Each number is 128 + 24 x the weight over its row's rms, rounded and kept within 0 to 255. Layers, rows and columns count from 0. Numbers have three digits each. The size before them is the row's rms in percent of the matrix's.

# down: layer 12 MLP down (transposed), 768x192, rms 0.0696, rows 719-767, columns 128-191
# gate: layer 12 MLP gate, 768x192, rms 0.0811, rows 720-767, columns 128-191
# up: layer 12 MLP up, 768x192, rms 0.0708, rows 720-767, columns 128-191
down719 102:114125127112109126087118129117153119111135143152146109131146071115126139125190129090132134137146119130125129161176125128124155116101102089095130111150106105132116098136124126134109134126078132
gate720 106:122130109134156094115161157131100157075122105154135119136139161118111108134112147078105130116091127139093134141153135192132077121146175123105114092107105136110099161131166114126106135106110113
up720 099:133097109119140086128138140186063148121117146142131172126110111090169128144153132114171117130139094092110128119102105093123151110136131169113101110156133137115125142163098141171137121101112130
down720 097:136096129127131141112129110139143143128139148141111188098138110098116122191084148123136104108142119132066124131162133112146136112124149123161104135159138144133128134086128123165171126115113162
gate721 102:113119123133095178108135121117125143099128148135107103116176083083136152100145140094151089163124160133175111126142124113176160121109105119138138126154085141110159141148118106088077126105106135
up721 092:160136182123148105176158127157124128135138112118112138163140153165131120146081127133105139124151147138116085158091139089102145126147145140119146161133176112116187120100121138102118135163137081
down721 087:081128103159112166144144100133168145114134151130132107124095094109127123149080135108150093144137148109102132162128116112141116133097125133132132121156124144089135130103139054116096120124111112
gate722 117:134120145102120118130120186124143119117107127107173194078121101140155109109117109155134158159094151081135119147120136142188114102114149152103111138105145106122128145122111078129134135083092132
up722 102:157129133110119107099159140134133149179113117095132144058115112144143110134124150118142106147135105068083131156118078122127148151160127114143169107136124146081143110088089107128144094138104138
down722 105:128121095095147146127113130135092170156083154087140140111136138110122131107175105133112118104123105078114099165146115119101124115129160145138094134126129165127123147147128151080148159139139109
gate723 101:150130149128120119131127116146119100150132110120137094125159109061098135167098089141129112129104116138094097128152115117112119130127135059109164113149113127107139109133106144129122152121140133
up723 099:099148107113118174143113133104153055117132101132094114155146115132141081146136121124134132119151151113112150125194122102117168140137126066146119141102076179088150134100108113107156121130143121
down723 096:154137140114130079088150143132180126167157115136107121101127086110082132148112129102118176083134121143123135131136121077157128148130115093142151141153154142145135116131107137145115106120098114
gate724 091:120152102119125133120122131141150145094157147174131108139169111141135073109135114158157103137100127121102141148174130136153089100090126144115086127161120106137113115101110118088157138083135134
up724 097:118088167179068141130106134105158135147157103111124102127118134115088140108134198175161138146130160153123134129113118125125113140108156182120161103155100104088134127123108116151156108149111144
down724 094:129156158109123138098061063080132167110119077113150145117123096073115130137112162148104141126177151113086132122153149093114141126105142149122134124135095103143131118126144102158138109120131166
gate725 093:156143120155097104138078111150156151128110165137114119104138153133157154146126096167145158111098127118118132149164120120134107117117114149120111154137132098111118155101115064117081141069151113
up725 102:173120109061158163132154142081125168107155132088111095122156119129134127191147120191096152123151161123107131153111133126146121074096120111134124065136159165087105109105143118180103122114132164
down725 106:151164123159115160155101112120144139111132126125134136120117150138111135148172069145089122134085161098144149159136145172145106116144123138114130161095096101140106103142136198151118086126142108
gate726 112:104121154113120120174147117127121121167108102136154110131129139094118126154146107150132101133113125148132133082137135112123168144075139119148152132124157117119162114148160138085163163184159162
up726 103:129096094139136119167139126113100103152115145133137133143156105139065092134132163100142137117085114141155129092148097139161114150094154116154112163104146115136131101131121122143120158139161096
down726 101:072144144086126111070134134147126130165118142142141077146142171138098145128128121103163146122103122141106129140105149111151167122160094129131085125090185138123140094078120083084091106105115110
gate727 105:133109127086090113076144144166137120100142178096152140105111127143134123139108111108106138146145115118126149130145153119125113157074125168128136089112133121139117138181139095159118144153104127
up727 099:125128126122101154142136138149134126120123153112124084130091112113126162144087082128146144139076123137121183150098134134107148142138089114102120165100134073109120176133096147110113198121165133
down727 102:134134129116096132137115162127099102130157143142147103144154133097134146095171109160132126112082126149138135140144137135176133146152108144144151132144132140113135089172111049156122120150140127
gate728 109:138157169158135084110128137132121103070093100117138157147133127119126113077077104154113160127169093167108129151155081088157146143100082101136110113117112156127148112126114106131114113172134127
up728 098:090094108107083143179090152122188127140122157106116112081125173120141143135107108176067107148136127142176151127096116106131154123108131135106108132121131147117138114132125131132142092172091106
down728 099:137090087098120166174107139144133086120145101164094154134125169151133152096120134148127103138098062123145131087105127120139124176130137145120105134138109114145166141153114109142134136098114111
gate729 111:124101153127135140114146138119117129100120118153137176111214141121161127103090122141129134110155166132145154164122135126157116136134097135115094138095094164106175129142079153146133131139133141
up729 099:124101100130158070138161124150127146113177083137107118126091114124117101092123116132118121141141143100098124153133067123102126130163163116151145114160133100160144127110121143112140097141112116
down729 103:149125133077115134177148146105123156113121115168124110138147129129139141117082132152165133146126119089144121151157115154154134131085139145086166103157126102149086120147104075140114145152139164
gate730 103:123153170142104181150113157147111116141099083114130132167094133112137072138150122116178091103134098096151131100161103177162136115100129134116148122122137154126113153181117127132124146164125126
up730 106:138136177115116133113141106146135133098148095162132138135140138113080123128137075131116094126124133108138120125088157141112094146111167152176146141124126105131124157157146142137139105123133129
down730 105:137122105117124121064101124154115125124141131118130139127160121123108106149090113153068180131138119110114149125106156148129111146113133129151107119113099109115105127106126048148083152119142127
gate731 101:145138145121088119118109145195128111151116142163159124177108173148116111096111180160102134186143139135114170149107121087103089120115096096135096125125139123170138142129134111128100127141140126
up731 100:163121120132104152099139114138191142145125123160127162168128126127113131112090166113133153127085118119116097115117112124137152130148160138143120117164113142099140122160130107130110115133153108
down731 100:093143134118121111182146140176121098154128143137105116167144154124137128125202176123161145118100152118157143098118121136132168201156119151139119107093145120158086165112156056103137067102123166
gate732 093:130093119074134135150100121106104148107135132143168125146175135200104135130124091121106129109126064123139143175133153147125125119144151097123086134103125134115109101131072105120147122152138094
up732 091:132129130117103121120137116202053146087136121136104084150128132118140128164143068155145108119168138116145143150141139143168125088140164145125134065128161115135130131147159143114142142154100131
down732 091:146140122111126124120119145160121129131128128123116173140128185155099180127158139126154159111134122166140156123134107134179147114147101130144142154089142136110126082091129156145115131117159131
gate733 088:127094110104124108110133137172071134141142127177115136193152123096152150142105143143114146170125149131103124127110107173123132161109161132126129128125147176139170128142145133166120140119107103
up733 095:151137107125103137098117117084147150119132148116141152183101139162077123120104157111161176161133134127128140167111145106152116147099083085139133085120161115136123104144125126146136142125113174
down733 092:149123146103132157104143167173109130112137130104150123160165131182128111148166148180135135152162132158180133130111123132103099124123125103112135111160154119147164122105137107129143127099118152
gate734 113:163112144097092116119148117118099142116113153150146160133143160102133128139140096162113140124123153090115111123136157144149098089091112117125106126166140118121147109155111122105106164110142075
up734 101:138109114147160170129113094148162148101120149142116135081137106077120116125126153131106136124121128143167121143128118140127136153093173103160147146112117106129127167122189123152201115159071152
down734 097:157157142102079141087087122154112141122134100140127115129133125169113132144099150126131149109126150121134118138145170150128197142102086139087118117129118120133140096113155105105139147144132106
gate735 097:151130101130123083147089162143122145127114145115097150174116135130149133094144165120129108158166121115118156165120163082138122143104125082178139147100157124135165115119151114128115146125136123
up735 098:208124104129096121142107138111167130121153140123133133096128119099104112140138098146106116177113124150129093137152135103111070135158117136160137145095155138104162165112123127145115136162141124
down735 099:163138129156140164144120161136088134135148143105146112139130096141121137110125178135104094151095082131124127138147114107120133069095167103113094072105095129145125111083171085115130098120126147
gate736 110:119128112129152148131151150161113159145150094160147151135131087141099125143118122091138121134133119113159157141188141139133138185086125148148113086097139126156173126115132187105144145135129138
up736 103:163075080095156138154144114149096164154147128138163145108125088117125132163128127102142188088112089119174099124175130148155118117065109146161113122170138151126149126136162145125127151125126080
down736 102:125116121148119118089156164130133094136148155140165119121168105150163162081136124118116125108127126078126102145160145112154134111157146182114151143136111135145122132184139118136093059137106127
gate737 095:127134089127175122131122111103102123075130112126136123086144125170131122107120111182081140139159131135110089148091183121123124107100100138102146126147107160122184130121127129141111142101117144
up737 095:136126117162101137126121143117138128118117121100129158126129113137121170114141128179149111125138183148104165108152097109069153104093152146151100097129113154105122151135113142106137117120127122
down737 092:147124104140112113143158116119130122172129142110117103120129115125088204136089073164150152137133109139160150131110113174052118135113114169153097143103135081151108140110105106079144139117121129
gate738 098:123148148114087159103169145143145175144108148133109142122101125094123182122118126103100122074134163137082091148097122142128106099145178105154135136133114166132127182141141152120143109123125126
up738 100:142155157085087137154075138136141119128107157078136119089100145141144101130161105170120153110150120156140121158148128147150135122056123096152112120132169112105126160115084113119141108106113106
down738 099:096109115142148142110119141111131127139121094136130144118141186099108109124178087128113065112130080128130101103142135115119099136151146097155113154124123136123120123149186133089124119119114109
gate739 096:142125090134123147098082101132130119103144123136142145128148132168182142135080114100132142128096140146131137150164121157115095110122101130102133144128162079139128131121106142120144142127139095
up739 094:140116084120155172133136116137119143117128094140171159124152086151140084120132113127121109124119157106095112145123138169156150116109140154145148109122086112131143122139116109118110137117123144
down739 093:081104080137124117102078104091156123160157098145111081157161138095130141113159064122120179122120133167089118135144104154147106117147110144122103142124106149080107106108147167116151154132121123
gate740 111:175104111121120154153105160124113126119137128116133096110137116156120107113059130098116094105128119123142129129112127158113122107103116110172136123125131154133151108130156134099117146139180076
up740 100:143101154120112177142130107155111133137168130150115107129142082179131141162101113104157082194139113083121082114171120129122107086120127123174072133075135142104114104149170124146138133135114119
down740 089:128177097140148077127152152088103116089098120136134127140132162158167158139100131129111117093131119124093157160177113112125160084129152102066128155150150178174137108078099188117149131133100127
gate741 093:118093114138169084097128177114115082115124137130136111163133122112158110135144137096150136110113127079134168144188141100176139117136150118125145091135097148131103159125113125114099165119102105
up741 100:131134112081127090059137105123101113149144161126133153107139139127149088141117155085174150088131152104137115148131113097128173156113153078146163147094132117117131185104134144105148117091130157
down741 100:116166121151108112093136132073134121146124157146135119137142113144150121106093118109130119134136103135148079132138136123134144107107161134120136170092142112094117139131168199125133104132158111
gate742 093:125147144063114139119109134144091116138093148109147131120178127116116156102096109111119102161143198146124155140117131144079103115147108105089116119085121136158110124109123127126149132127137144
up742 096:160098121127166143149112180165101139148110123123094120128125149124105126095116140141120117106112084154128082146090167138100113156143130112116137085171114150122163095136140144132142156137151150
down742 094:081144136121103135101092128116122142140099120133123135119150132083111082135200115101130101179122184099085144125113135114119120128123160132124051133148128158130127141135098102131098115173112152
gate743 095:138122150085148122129113153150101157131208115085146098148108135153111122078138120138124118115144148118146118113112094100138119105093127103124149167151106095115111139148137146168116101124104105
up743 097:131088089161136138122112107082118117131156145215089108099141131109132162111103119116125122101122127162129135110135119102138153181085132106174100095147082138122129111125123154098121142144054158
down743 095:120137130128130122126111081115107152124140140112130095118147131141190139165076148135122107111121133149105055130134107135140156112139149112144118144128118147128143142160117147093191126139085163
gate744 091:097126111126117136097155136127107100095106105136124111111152117103093149116143141137144132131106132081160100097129119113105140160139131143101177106138084102145145090124121110113116138153162109
up744 095:132109106141155087099073129173082138117105129086152155159126106095100119146146126123123101160144149133103124143139116160128110102141156092154122120178113103134126085175146163117113114162121088
down744 091:135092096138124127084150071124141101099135126126087136128110162120127161137123178138165143093157133141136150131131134119113150125149159137121111132135121111155125159145158143107148134133113106
gate745 099:120154124148122122097079154123128166078158113169131116127137114090116110095106122128122091130114122127154142148173132173147099144100103119101084120123156122098117115143099154087132174141124141
up745 101:122158110144159143117118088121175127127162115109172085141094148145052165132107128142124137131115089210100143129100077132142142125126102147129140137168119112117143072118095111081092116158143137
down745 099:109120072121155105136142070121137133142139160162149115137105107142111120119151143142152101141163095104156149115159136131135098129141153157148123142099114138142099077127112097105118171122103106
gate746 111:159123136130121163062144131110157119090098119152148158103146120131100121128134125139121135131146113150118136128163153118081156150142093153142140065129125155086150105159102074081150149121107132
up746 107:182151135166073121092100117149161078130137119091137123154095116138112133169117107098099108122101099122152108103087068125153151142150118127124161079130138114127130130120113142153147147096135166
down746 108:124141169161133138113128139164186131122111116142119149107120116113100141141123128103147131134111123107141140151139163110098135157138109143152159152129116130139137099156131062207111131155168129
gate747 107:132138110153147120147147145135122132133137201136139099139127141113117093170142142111136107139128137151145123137122124157142127133123100142133123109117134128098114129146110084118095164154119156
up747 105:165139127111127108123119146185110141149139161134095086102064107139172088116149156142116145115136170156128136118135136114128152139172147138124157203155143106140117194169142157142148116147137133
down747 105:123131132113129148135115120128145164104097127139131132162119134146120122126159148122122104143105100119108129134126138144125131155140139114175151130133087152121196083137127205130086158112142157
gate748 088:138141154150116144122094129117142098096093127137148103144099154083124128087131151145163152114137105142151141070107113145132148117087107130131084139109147160131144154111098142149115150101118158
up748 096:129143080116130079099174130170118096138125114125115132160104172135140105123103181115176144095130157092100185130095127100149131131136064120113079131142129120091142133109128111124124118085148113
down748 097:133137149162144099111136143102141124110134122104133145113174145121123141122120125095121121074066134133133150118134125109117155142164129134154105110086109114133102147126175064098115139137114149
gate749 104:118135109099143140106106127119115136134097112126121159176132094128092159125126104154147119085129170096178138118130104119084127132091136094158137107081116125071144137181099125104138124116147126
up749 106:153135157148156132109113128100118151105152156114124118098130083157152129140133101122120137119141164130136125114110125110110131131129138129120122106127143153084174120124130104090140114131119164
down749 102:147137130124120101127168163117139148108121147114112097135118146140118149139125140137112127115108141126118094125138121143107136177151151146137098140134159103102116154136120125096149116127170087
gate750 072:175123139095123154113118128092111103096143124155090129162137101109126093120140119130136099112175137092126088158139132078131145152164113105139142137073105124143104098116106049141153145137079153
up750 093:160113124148135122118114134148115139124174119162133139125107121085113143141141113121103162084128130115140110170062125089090117128103149142099136143082133097141078133106144116210108108091078109
down750 097:148152110134109099113121156211137115094143137146098145122143130103102140125138111158099167147091127158135144135081129142126112124120178147095107145106151114124109141150129112147056118144126096
gate751 100:130129116131113139139087161209138090146177085131123157150126105118063142092113154154150106134101131099171122142076106121123147098141126145159154125129156154127150136140107139155111153103129140
up751 104:113110147113141133133134149132157134158113157139100101114143111122166152125105163133109106111106135202139085146113118132130167142133144130103107170101151088089145135122119152119140159143167133
down751 104:089106156123115144121089109115099106108131103108140074163118166132139155133188111159191118132133158164120122127115130133120176119138155153168096151110111146123115161092116092127141059120110115
gate752 096:162111121148144120127120161140119149129136104115095135114106117199121107125125142085146116131127087110114111112153116117158124136139144108104123112107151112113076137137149097149134158107141131
up752 099:128089121161153117142094136178118127128133108100129107150128111146113131161150174154132119187151116096155102078174165138151074122109106117115123121102099070108162113162118141107128146141131088
down752 100:127127118130148116139152127134120108157095147111116099146186116141153113095132164127135179159147129124146129111102155129161143089127134116128134146152121073148122136102109094124181105120102126
gate753 096:147168116109108155137122098119109097142106101113070149137147124117127123147141113129150096151146160137122107120126119121097142121124132129141162149175106158124080151098111123127154118081155127
up753 100:139135103159139110151136124131133150155141072162153144133109117110098109136106104120136133110142114115125140099107149105152171138109128121128133066094145123131121097128131106128155090141080140
down753 094:177143115107169168129109094138101164156117107171150092169185164147127135132132123120168102132142182142129105150097091116203127147158108104104150158128145118139109120116118095157136129161138140
gate754 101:119166096111102138133129100108116107116159157154147116068131122115130151130138103111138111144130123104149106115101140115130147130110089108128103110075109139091107167146102158097202153138120122
up754 102:140092127140089127160150112117113128122128139143105147109132125150123114121149142097148133088143126085120136071129119115107147127113113129143203148112110138162137136158134177123161136107155150
down754 098:073135117103109127130132144125109131152130096094107113142157121088112127178122105101126143130138084133119127146128132137137138122110195141160120136177150121121113153115129188128127134156129129
gate755 106:141127140167105155139108117076142117134087119111136098123153150187128127119063087136119145131123195140139104168156149137151150124166102104136110109145140139120181139151156132116109116166113127
up755 099:117176167167096097151068140150123134150138135142114136142124147122163156147110113164137165139119130109112145077143104143114139154156105094121194138116133151154088132119130119129122134102105124
down755 102:151139161112166123117179093096117158094129136083110105135087121118134121097102124126115108113112112087057150146106094120148113147162157120131139119096160113149108143136113165155120107155157114
gate756 100:161131130158095138126083138096130116094147076142149126135133134137096144110096108118130127132152103119167166125148110139106137104133126131129129107159132109101142105099094141115082133085143133
up756 098:114136183142155162104155141147129181144116171073127100125146147158132123209119113130134144122092122093100113108164168105128147139160085103121116148114133140120110164138164161166125153091141116
down756 095:128135184139093109141133130124098106146122123158124106156119137136118108129157133111165144115165164143151124139104149134107108070112098119139145086138137124122129124123111116091119144123135097
gate757 106:204143119148117136114133111122153175129155058142146114151144155170080111080147136151130141148140152094149137117105092125102136094121111131105138071123148150138153128109084094092148134127134115
up757 100:119137121150099158133091125133146115159117142112116127115116080100131121184118153143124135149134119137124129111149130107108166099096103122132133120115148098181119141075113167138082132114093114
down757 099:148162125199088097167140093126138148133140131113142104112170146125121112149174147127098121124123100171133113108134106133128083126138134133122126161094111122130109147127163130119105118112121158
gate758 100:111152148120075082107141154158127123093133149126136151168161130084135147122132107143193136136147151086101139117168092139105142113149136109146090138103125139150129097103125122135085113146104165
up758 112:107145107113142100119133106088128145117147143116123134129145123168136110161124144164106121106102102146117107135145098135135123092157133137140123110131125124133119151150174103144124127145120098
down758 102:118127096114172141149068089154163164103125160129146124105105139125133137187145126147161096159122083144118071123126103126149103127147138125143133156149127121099089149168159102140132089129091183
gate759 088:142111136109140115120133103187111113129143106143120107124156118109115151091130115143140161122122142121147149123107123182136131099116092147120087153128073091090127091085118134118154112093105110
up759 094:115152097113131159145129127160127105112121101097154130111119141165107129091120100142133138110143080125158118178144122156176132106103114112113102164132102120108118118118099131111139144128136130
down759 098:117142124174149113134153143139106132116124132100147114147084083130114145142218162155184120141159144087179093100113141160123122115158134128121134154133100118128105151141162162111077118113131111
gate760 093:137128108106144096121108155116097112137103080145139140118120158162094152131117127177129110086121135129145137186124127117110116142105113071090125113126098157098123086125160131144128159110131068
up760 097:126105101127126156110139087136096093099148144140112059103144121099119114121139129101115158139100099163156142133153150121138150117137129111121120138100160113150127168124174092143149108117112156
down760 097:137122131143135095166077113104123130159110118099105140138119144126125105125111125184155084146113139121135089083164110126143094126077155090138143121154157137103126136146108084146141118144132114
gate761 111:102136114095114106114117118143091111074156135109150104130110104149150083128109087152106102152146156101134093115168100115120093131093117040142117112104121169112130103155054120123113139127126113
up761 098:085084124151099127111101118146102141173111130109175143124114129132100095102113126134084146135147184100095142098115104143134121116146135108164167115147119142075100116157169119164080137141143132
down761 099:099144155165089100115109114158113143110128176124169119146129109159127118139131129108113107137118120116126137129120124142113104120117130146143134119127134103109102114151136058098120150139155148
gate762 113:125115124115089105114100140132130137118151062156148137125128141144057072122125100124090111109109137113170167113144080100129118122146097129093131145136128143127157125128137092164112124101106095
up762 106:106125126163141181124142089159102146131138103163099088163104153170114147123144128149096156130168152125138132159125120151132148133115148171168143178135153115105098117121114115107151179150138146
down762 109:114154117088139110122149128138086154119125107130069172166109148105124135122116146129105106152159140121129129155136122146149127118190112148115131163136142127132141129157159148112107111118163114
gate763 091:122108102135103156177131123153135129075123135156152158095138082099139107152093141126162126143169123124148129122148133091134103138145117130170131154067120140186129093153143106129125115169130118
up763 095:116141144144117150080139159177121117101144068114151130166117121146114140120141113170120141156140122125112116162145127109155046129130104163130124092183128123111121173163116102126116128085109155
down763 093:122155092096124175181087104153134146129100144107095084118150113113146135162145074110143117109160093108180117086146111119128133123155125129152135110104118138151120116159129135123162154151147138
gate764 103:107173163132072106076148169134136088125136141171114132155146137077124156129133101120165123115142158096147148185130170107100145118136109114142125121159104114105131096094094151144146140135178126
up764 099:121124163128086142105104127106168132142130137139103117142105177123098127117187144113186145138096135091174120111130149169133137106124089128119143145145106153101167168185106125147127135151111128
down764 105:081105108146135118113153153135101091169121141096188140137126141133136112100221123159125118127118131141155110113102093119124105187122126162122127122143106137128117138132126073102190090144095143
gate765 106:168128151147141179128138131100144118132154101170134175107170186093153112128112109091142123127096149128137126135137110106129125157162096118134167126160117130110131126159142165107146147102121134
up765 094:126175122153131121141148122140105105117142164116096129142149146109133109090144131111126157161186197138117130116139098068168098129131063128117079147135125131101116121131101098150167132127134125
down765 097:086149167134121126134122162114131147142129102116117122136113151119127102171118141123166145114129154138154072097152129111103124111156146096147077135118154163098121105141181162129143109132163152
gate766 104:136142134132100095198135140106123134141101130120169139124149135101089111115101100127155116129120097155160112107149135144147122111079134091113108109108155155096164200134120136132108148168094126
up766 101:122154130110129094117170118193125153147119107100134115113123129105166141140150140063128068108078132167127130101104099144114115152105115118143099112095110148105146110118131129128081122111119179
down766 100:104109131115121135117151125084127120091139148156098102153143105121028143107141148144154169141113145142095152113148144101119115153181126140096156104124142114149141065112140118128122112099127165
gate767 116:134128130125136112124116168115106155101134128152142151140153132087129149158107125188127128142112149153103119159186098153152117140104073148171128097144150166095164145133135099104115158150153146
up767 105:136163130192142166136115150160110134128153113115100130159151144114124144113129144107143084154171119185137128109134142104105148099111117140146174125115150133140102079109114109116121113151109132
down767 103:148146104145168167121151109136078116121130103134148175154087130089107140109105084102121131125117100149146164148130104138107126111129103125133138149130113132133143133123090183093183137154153147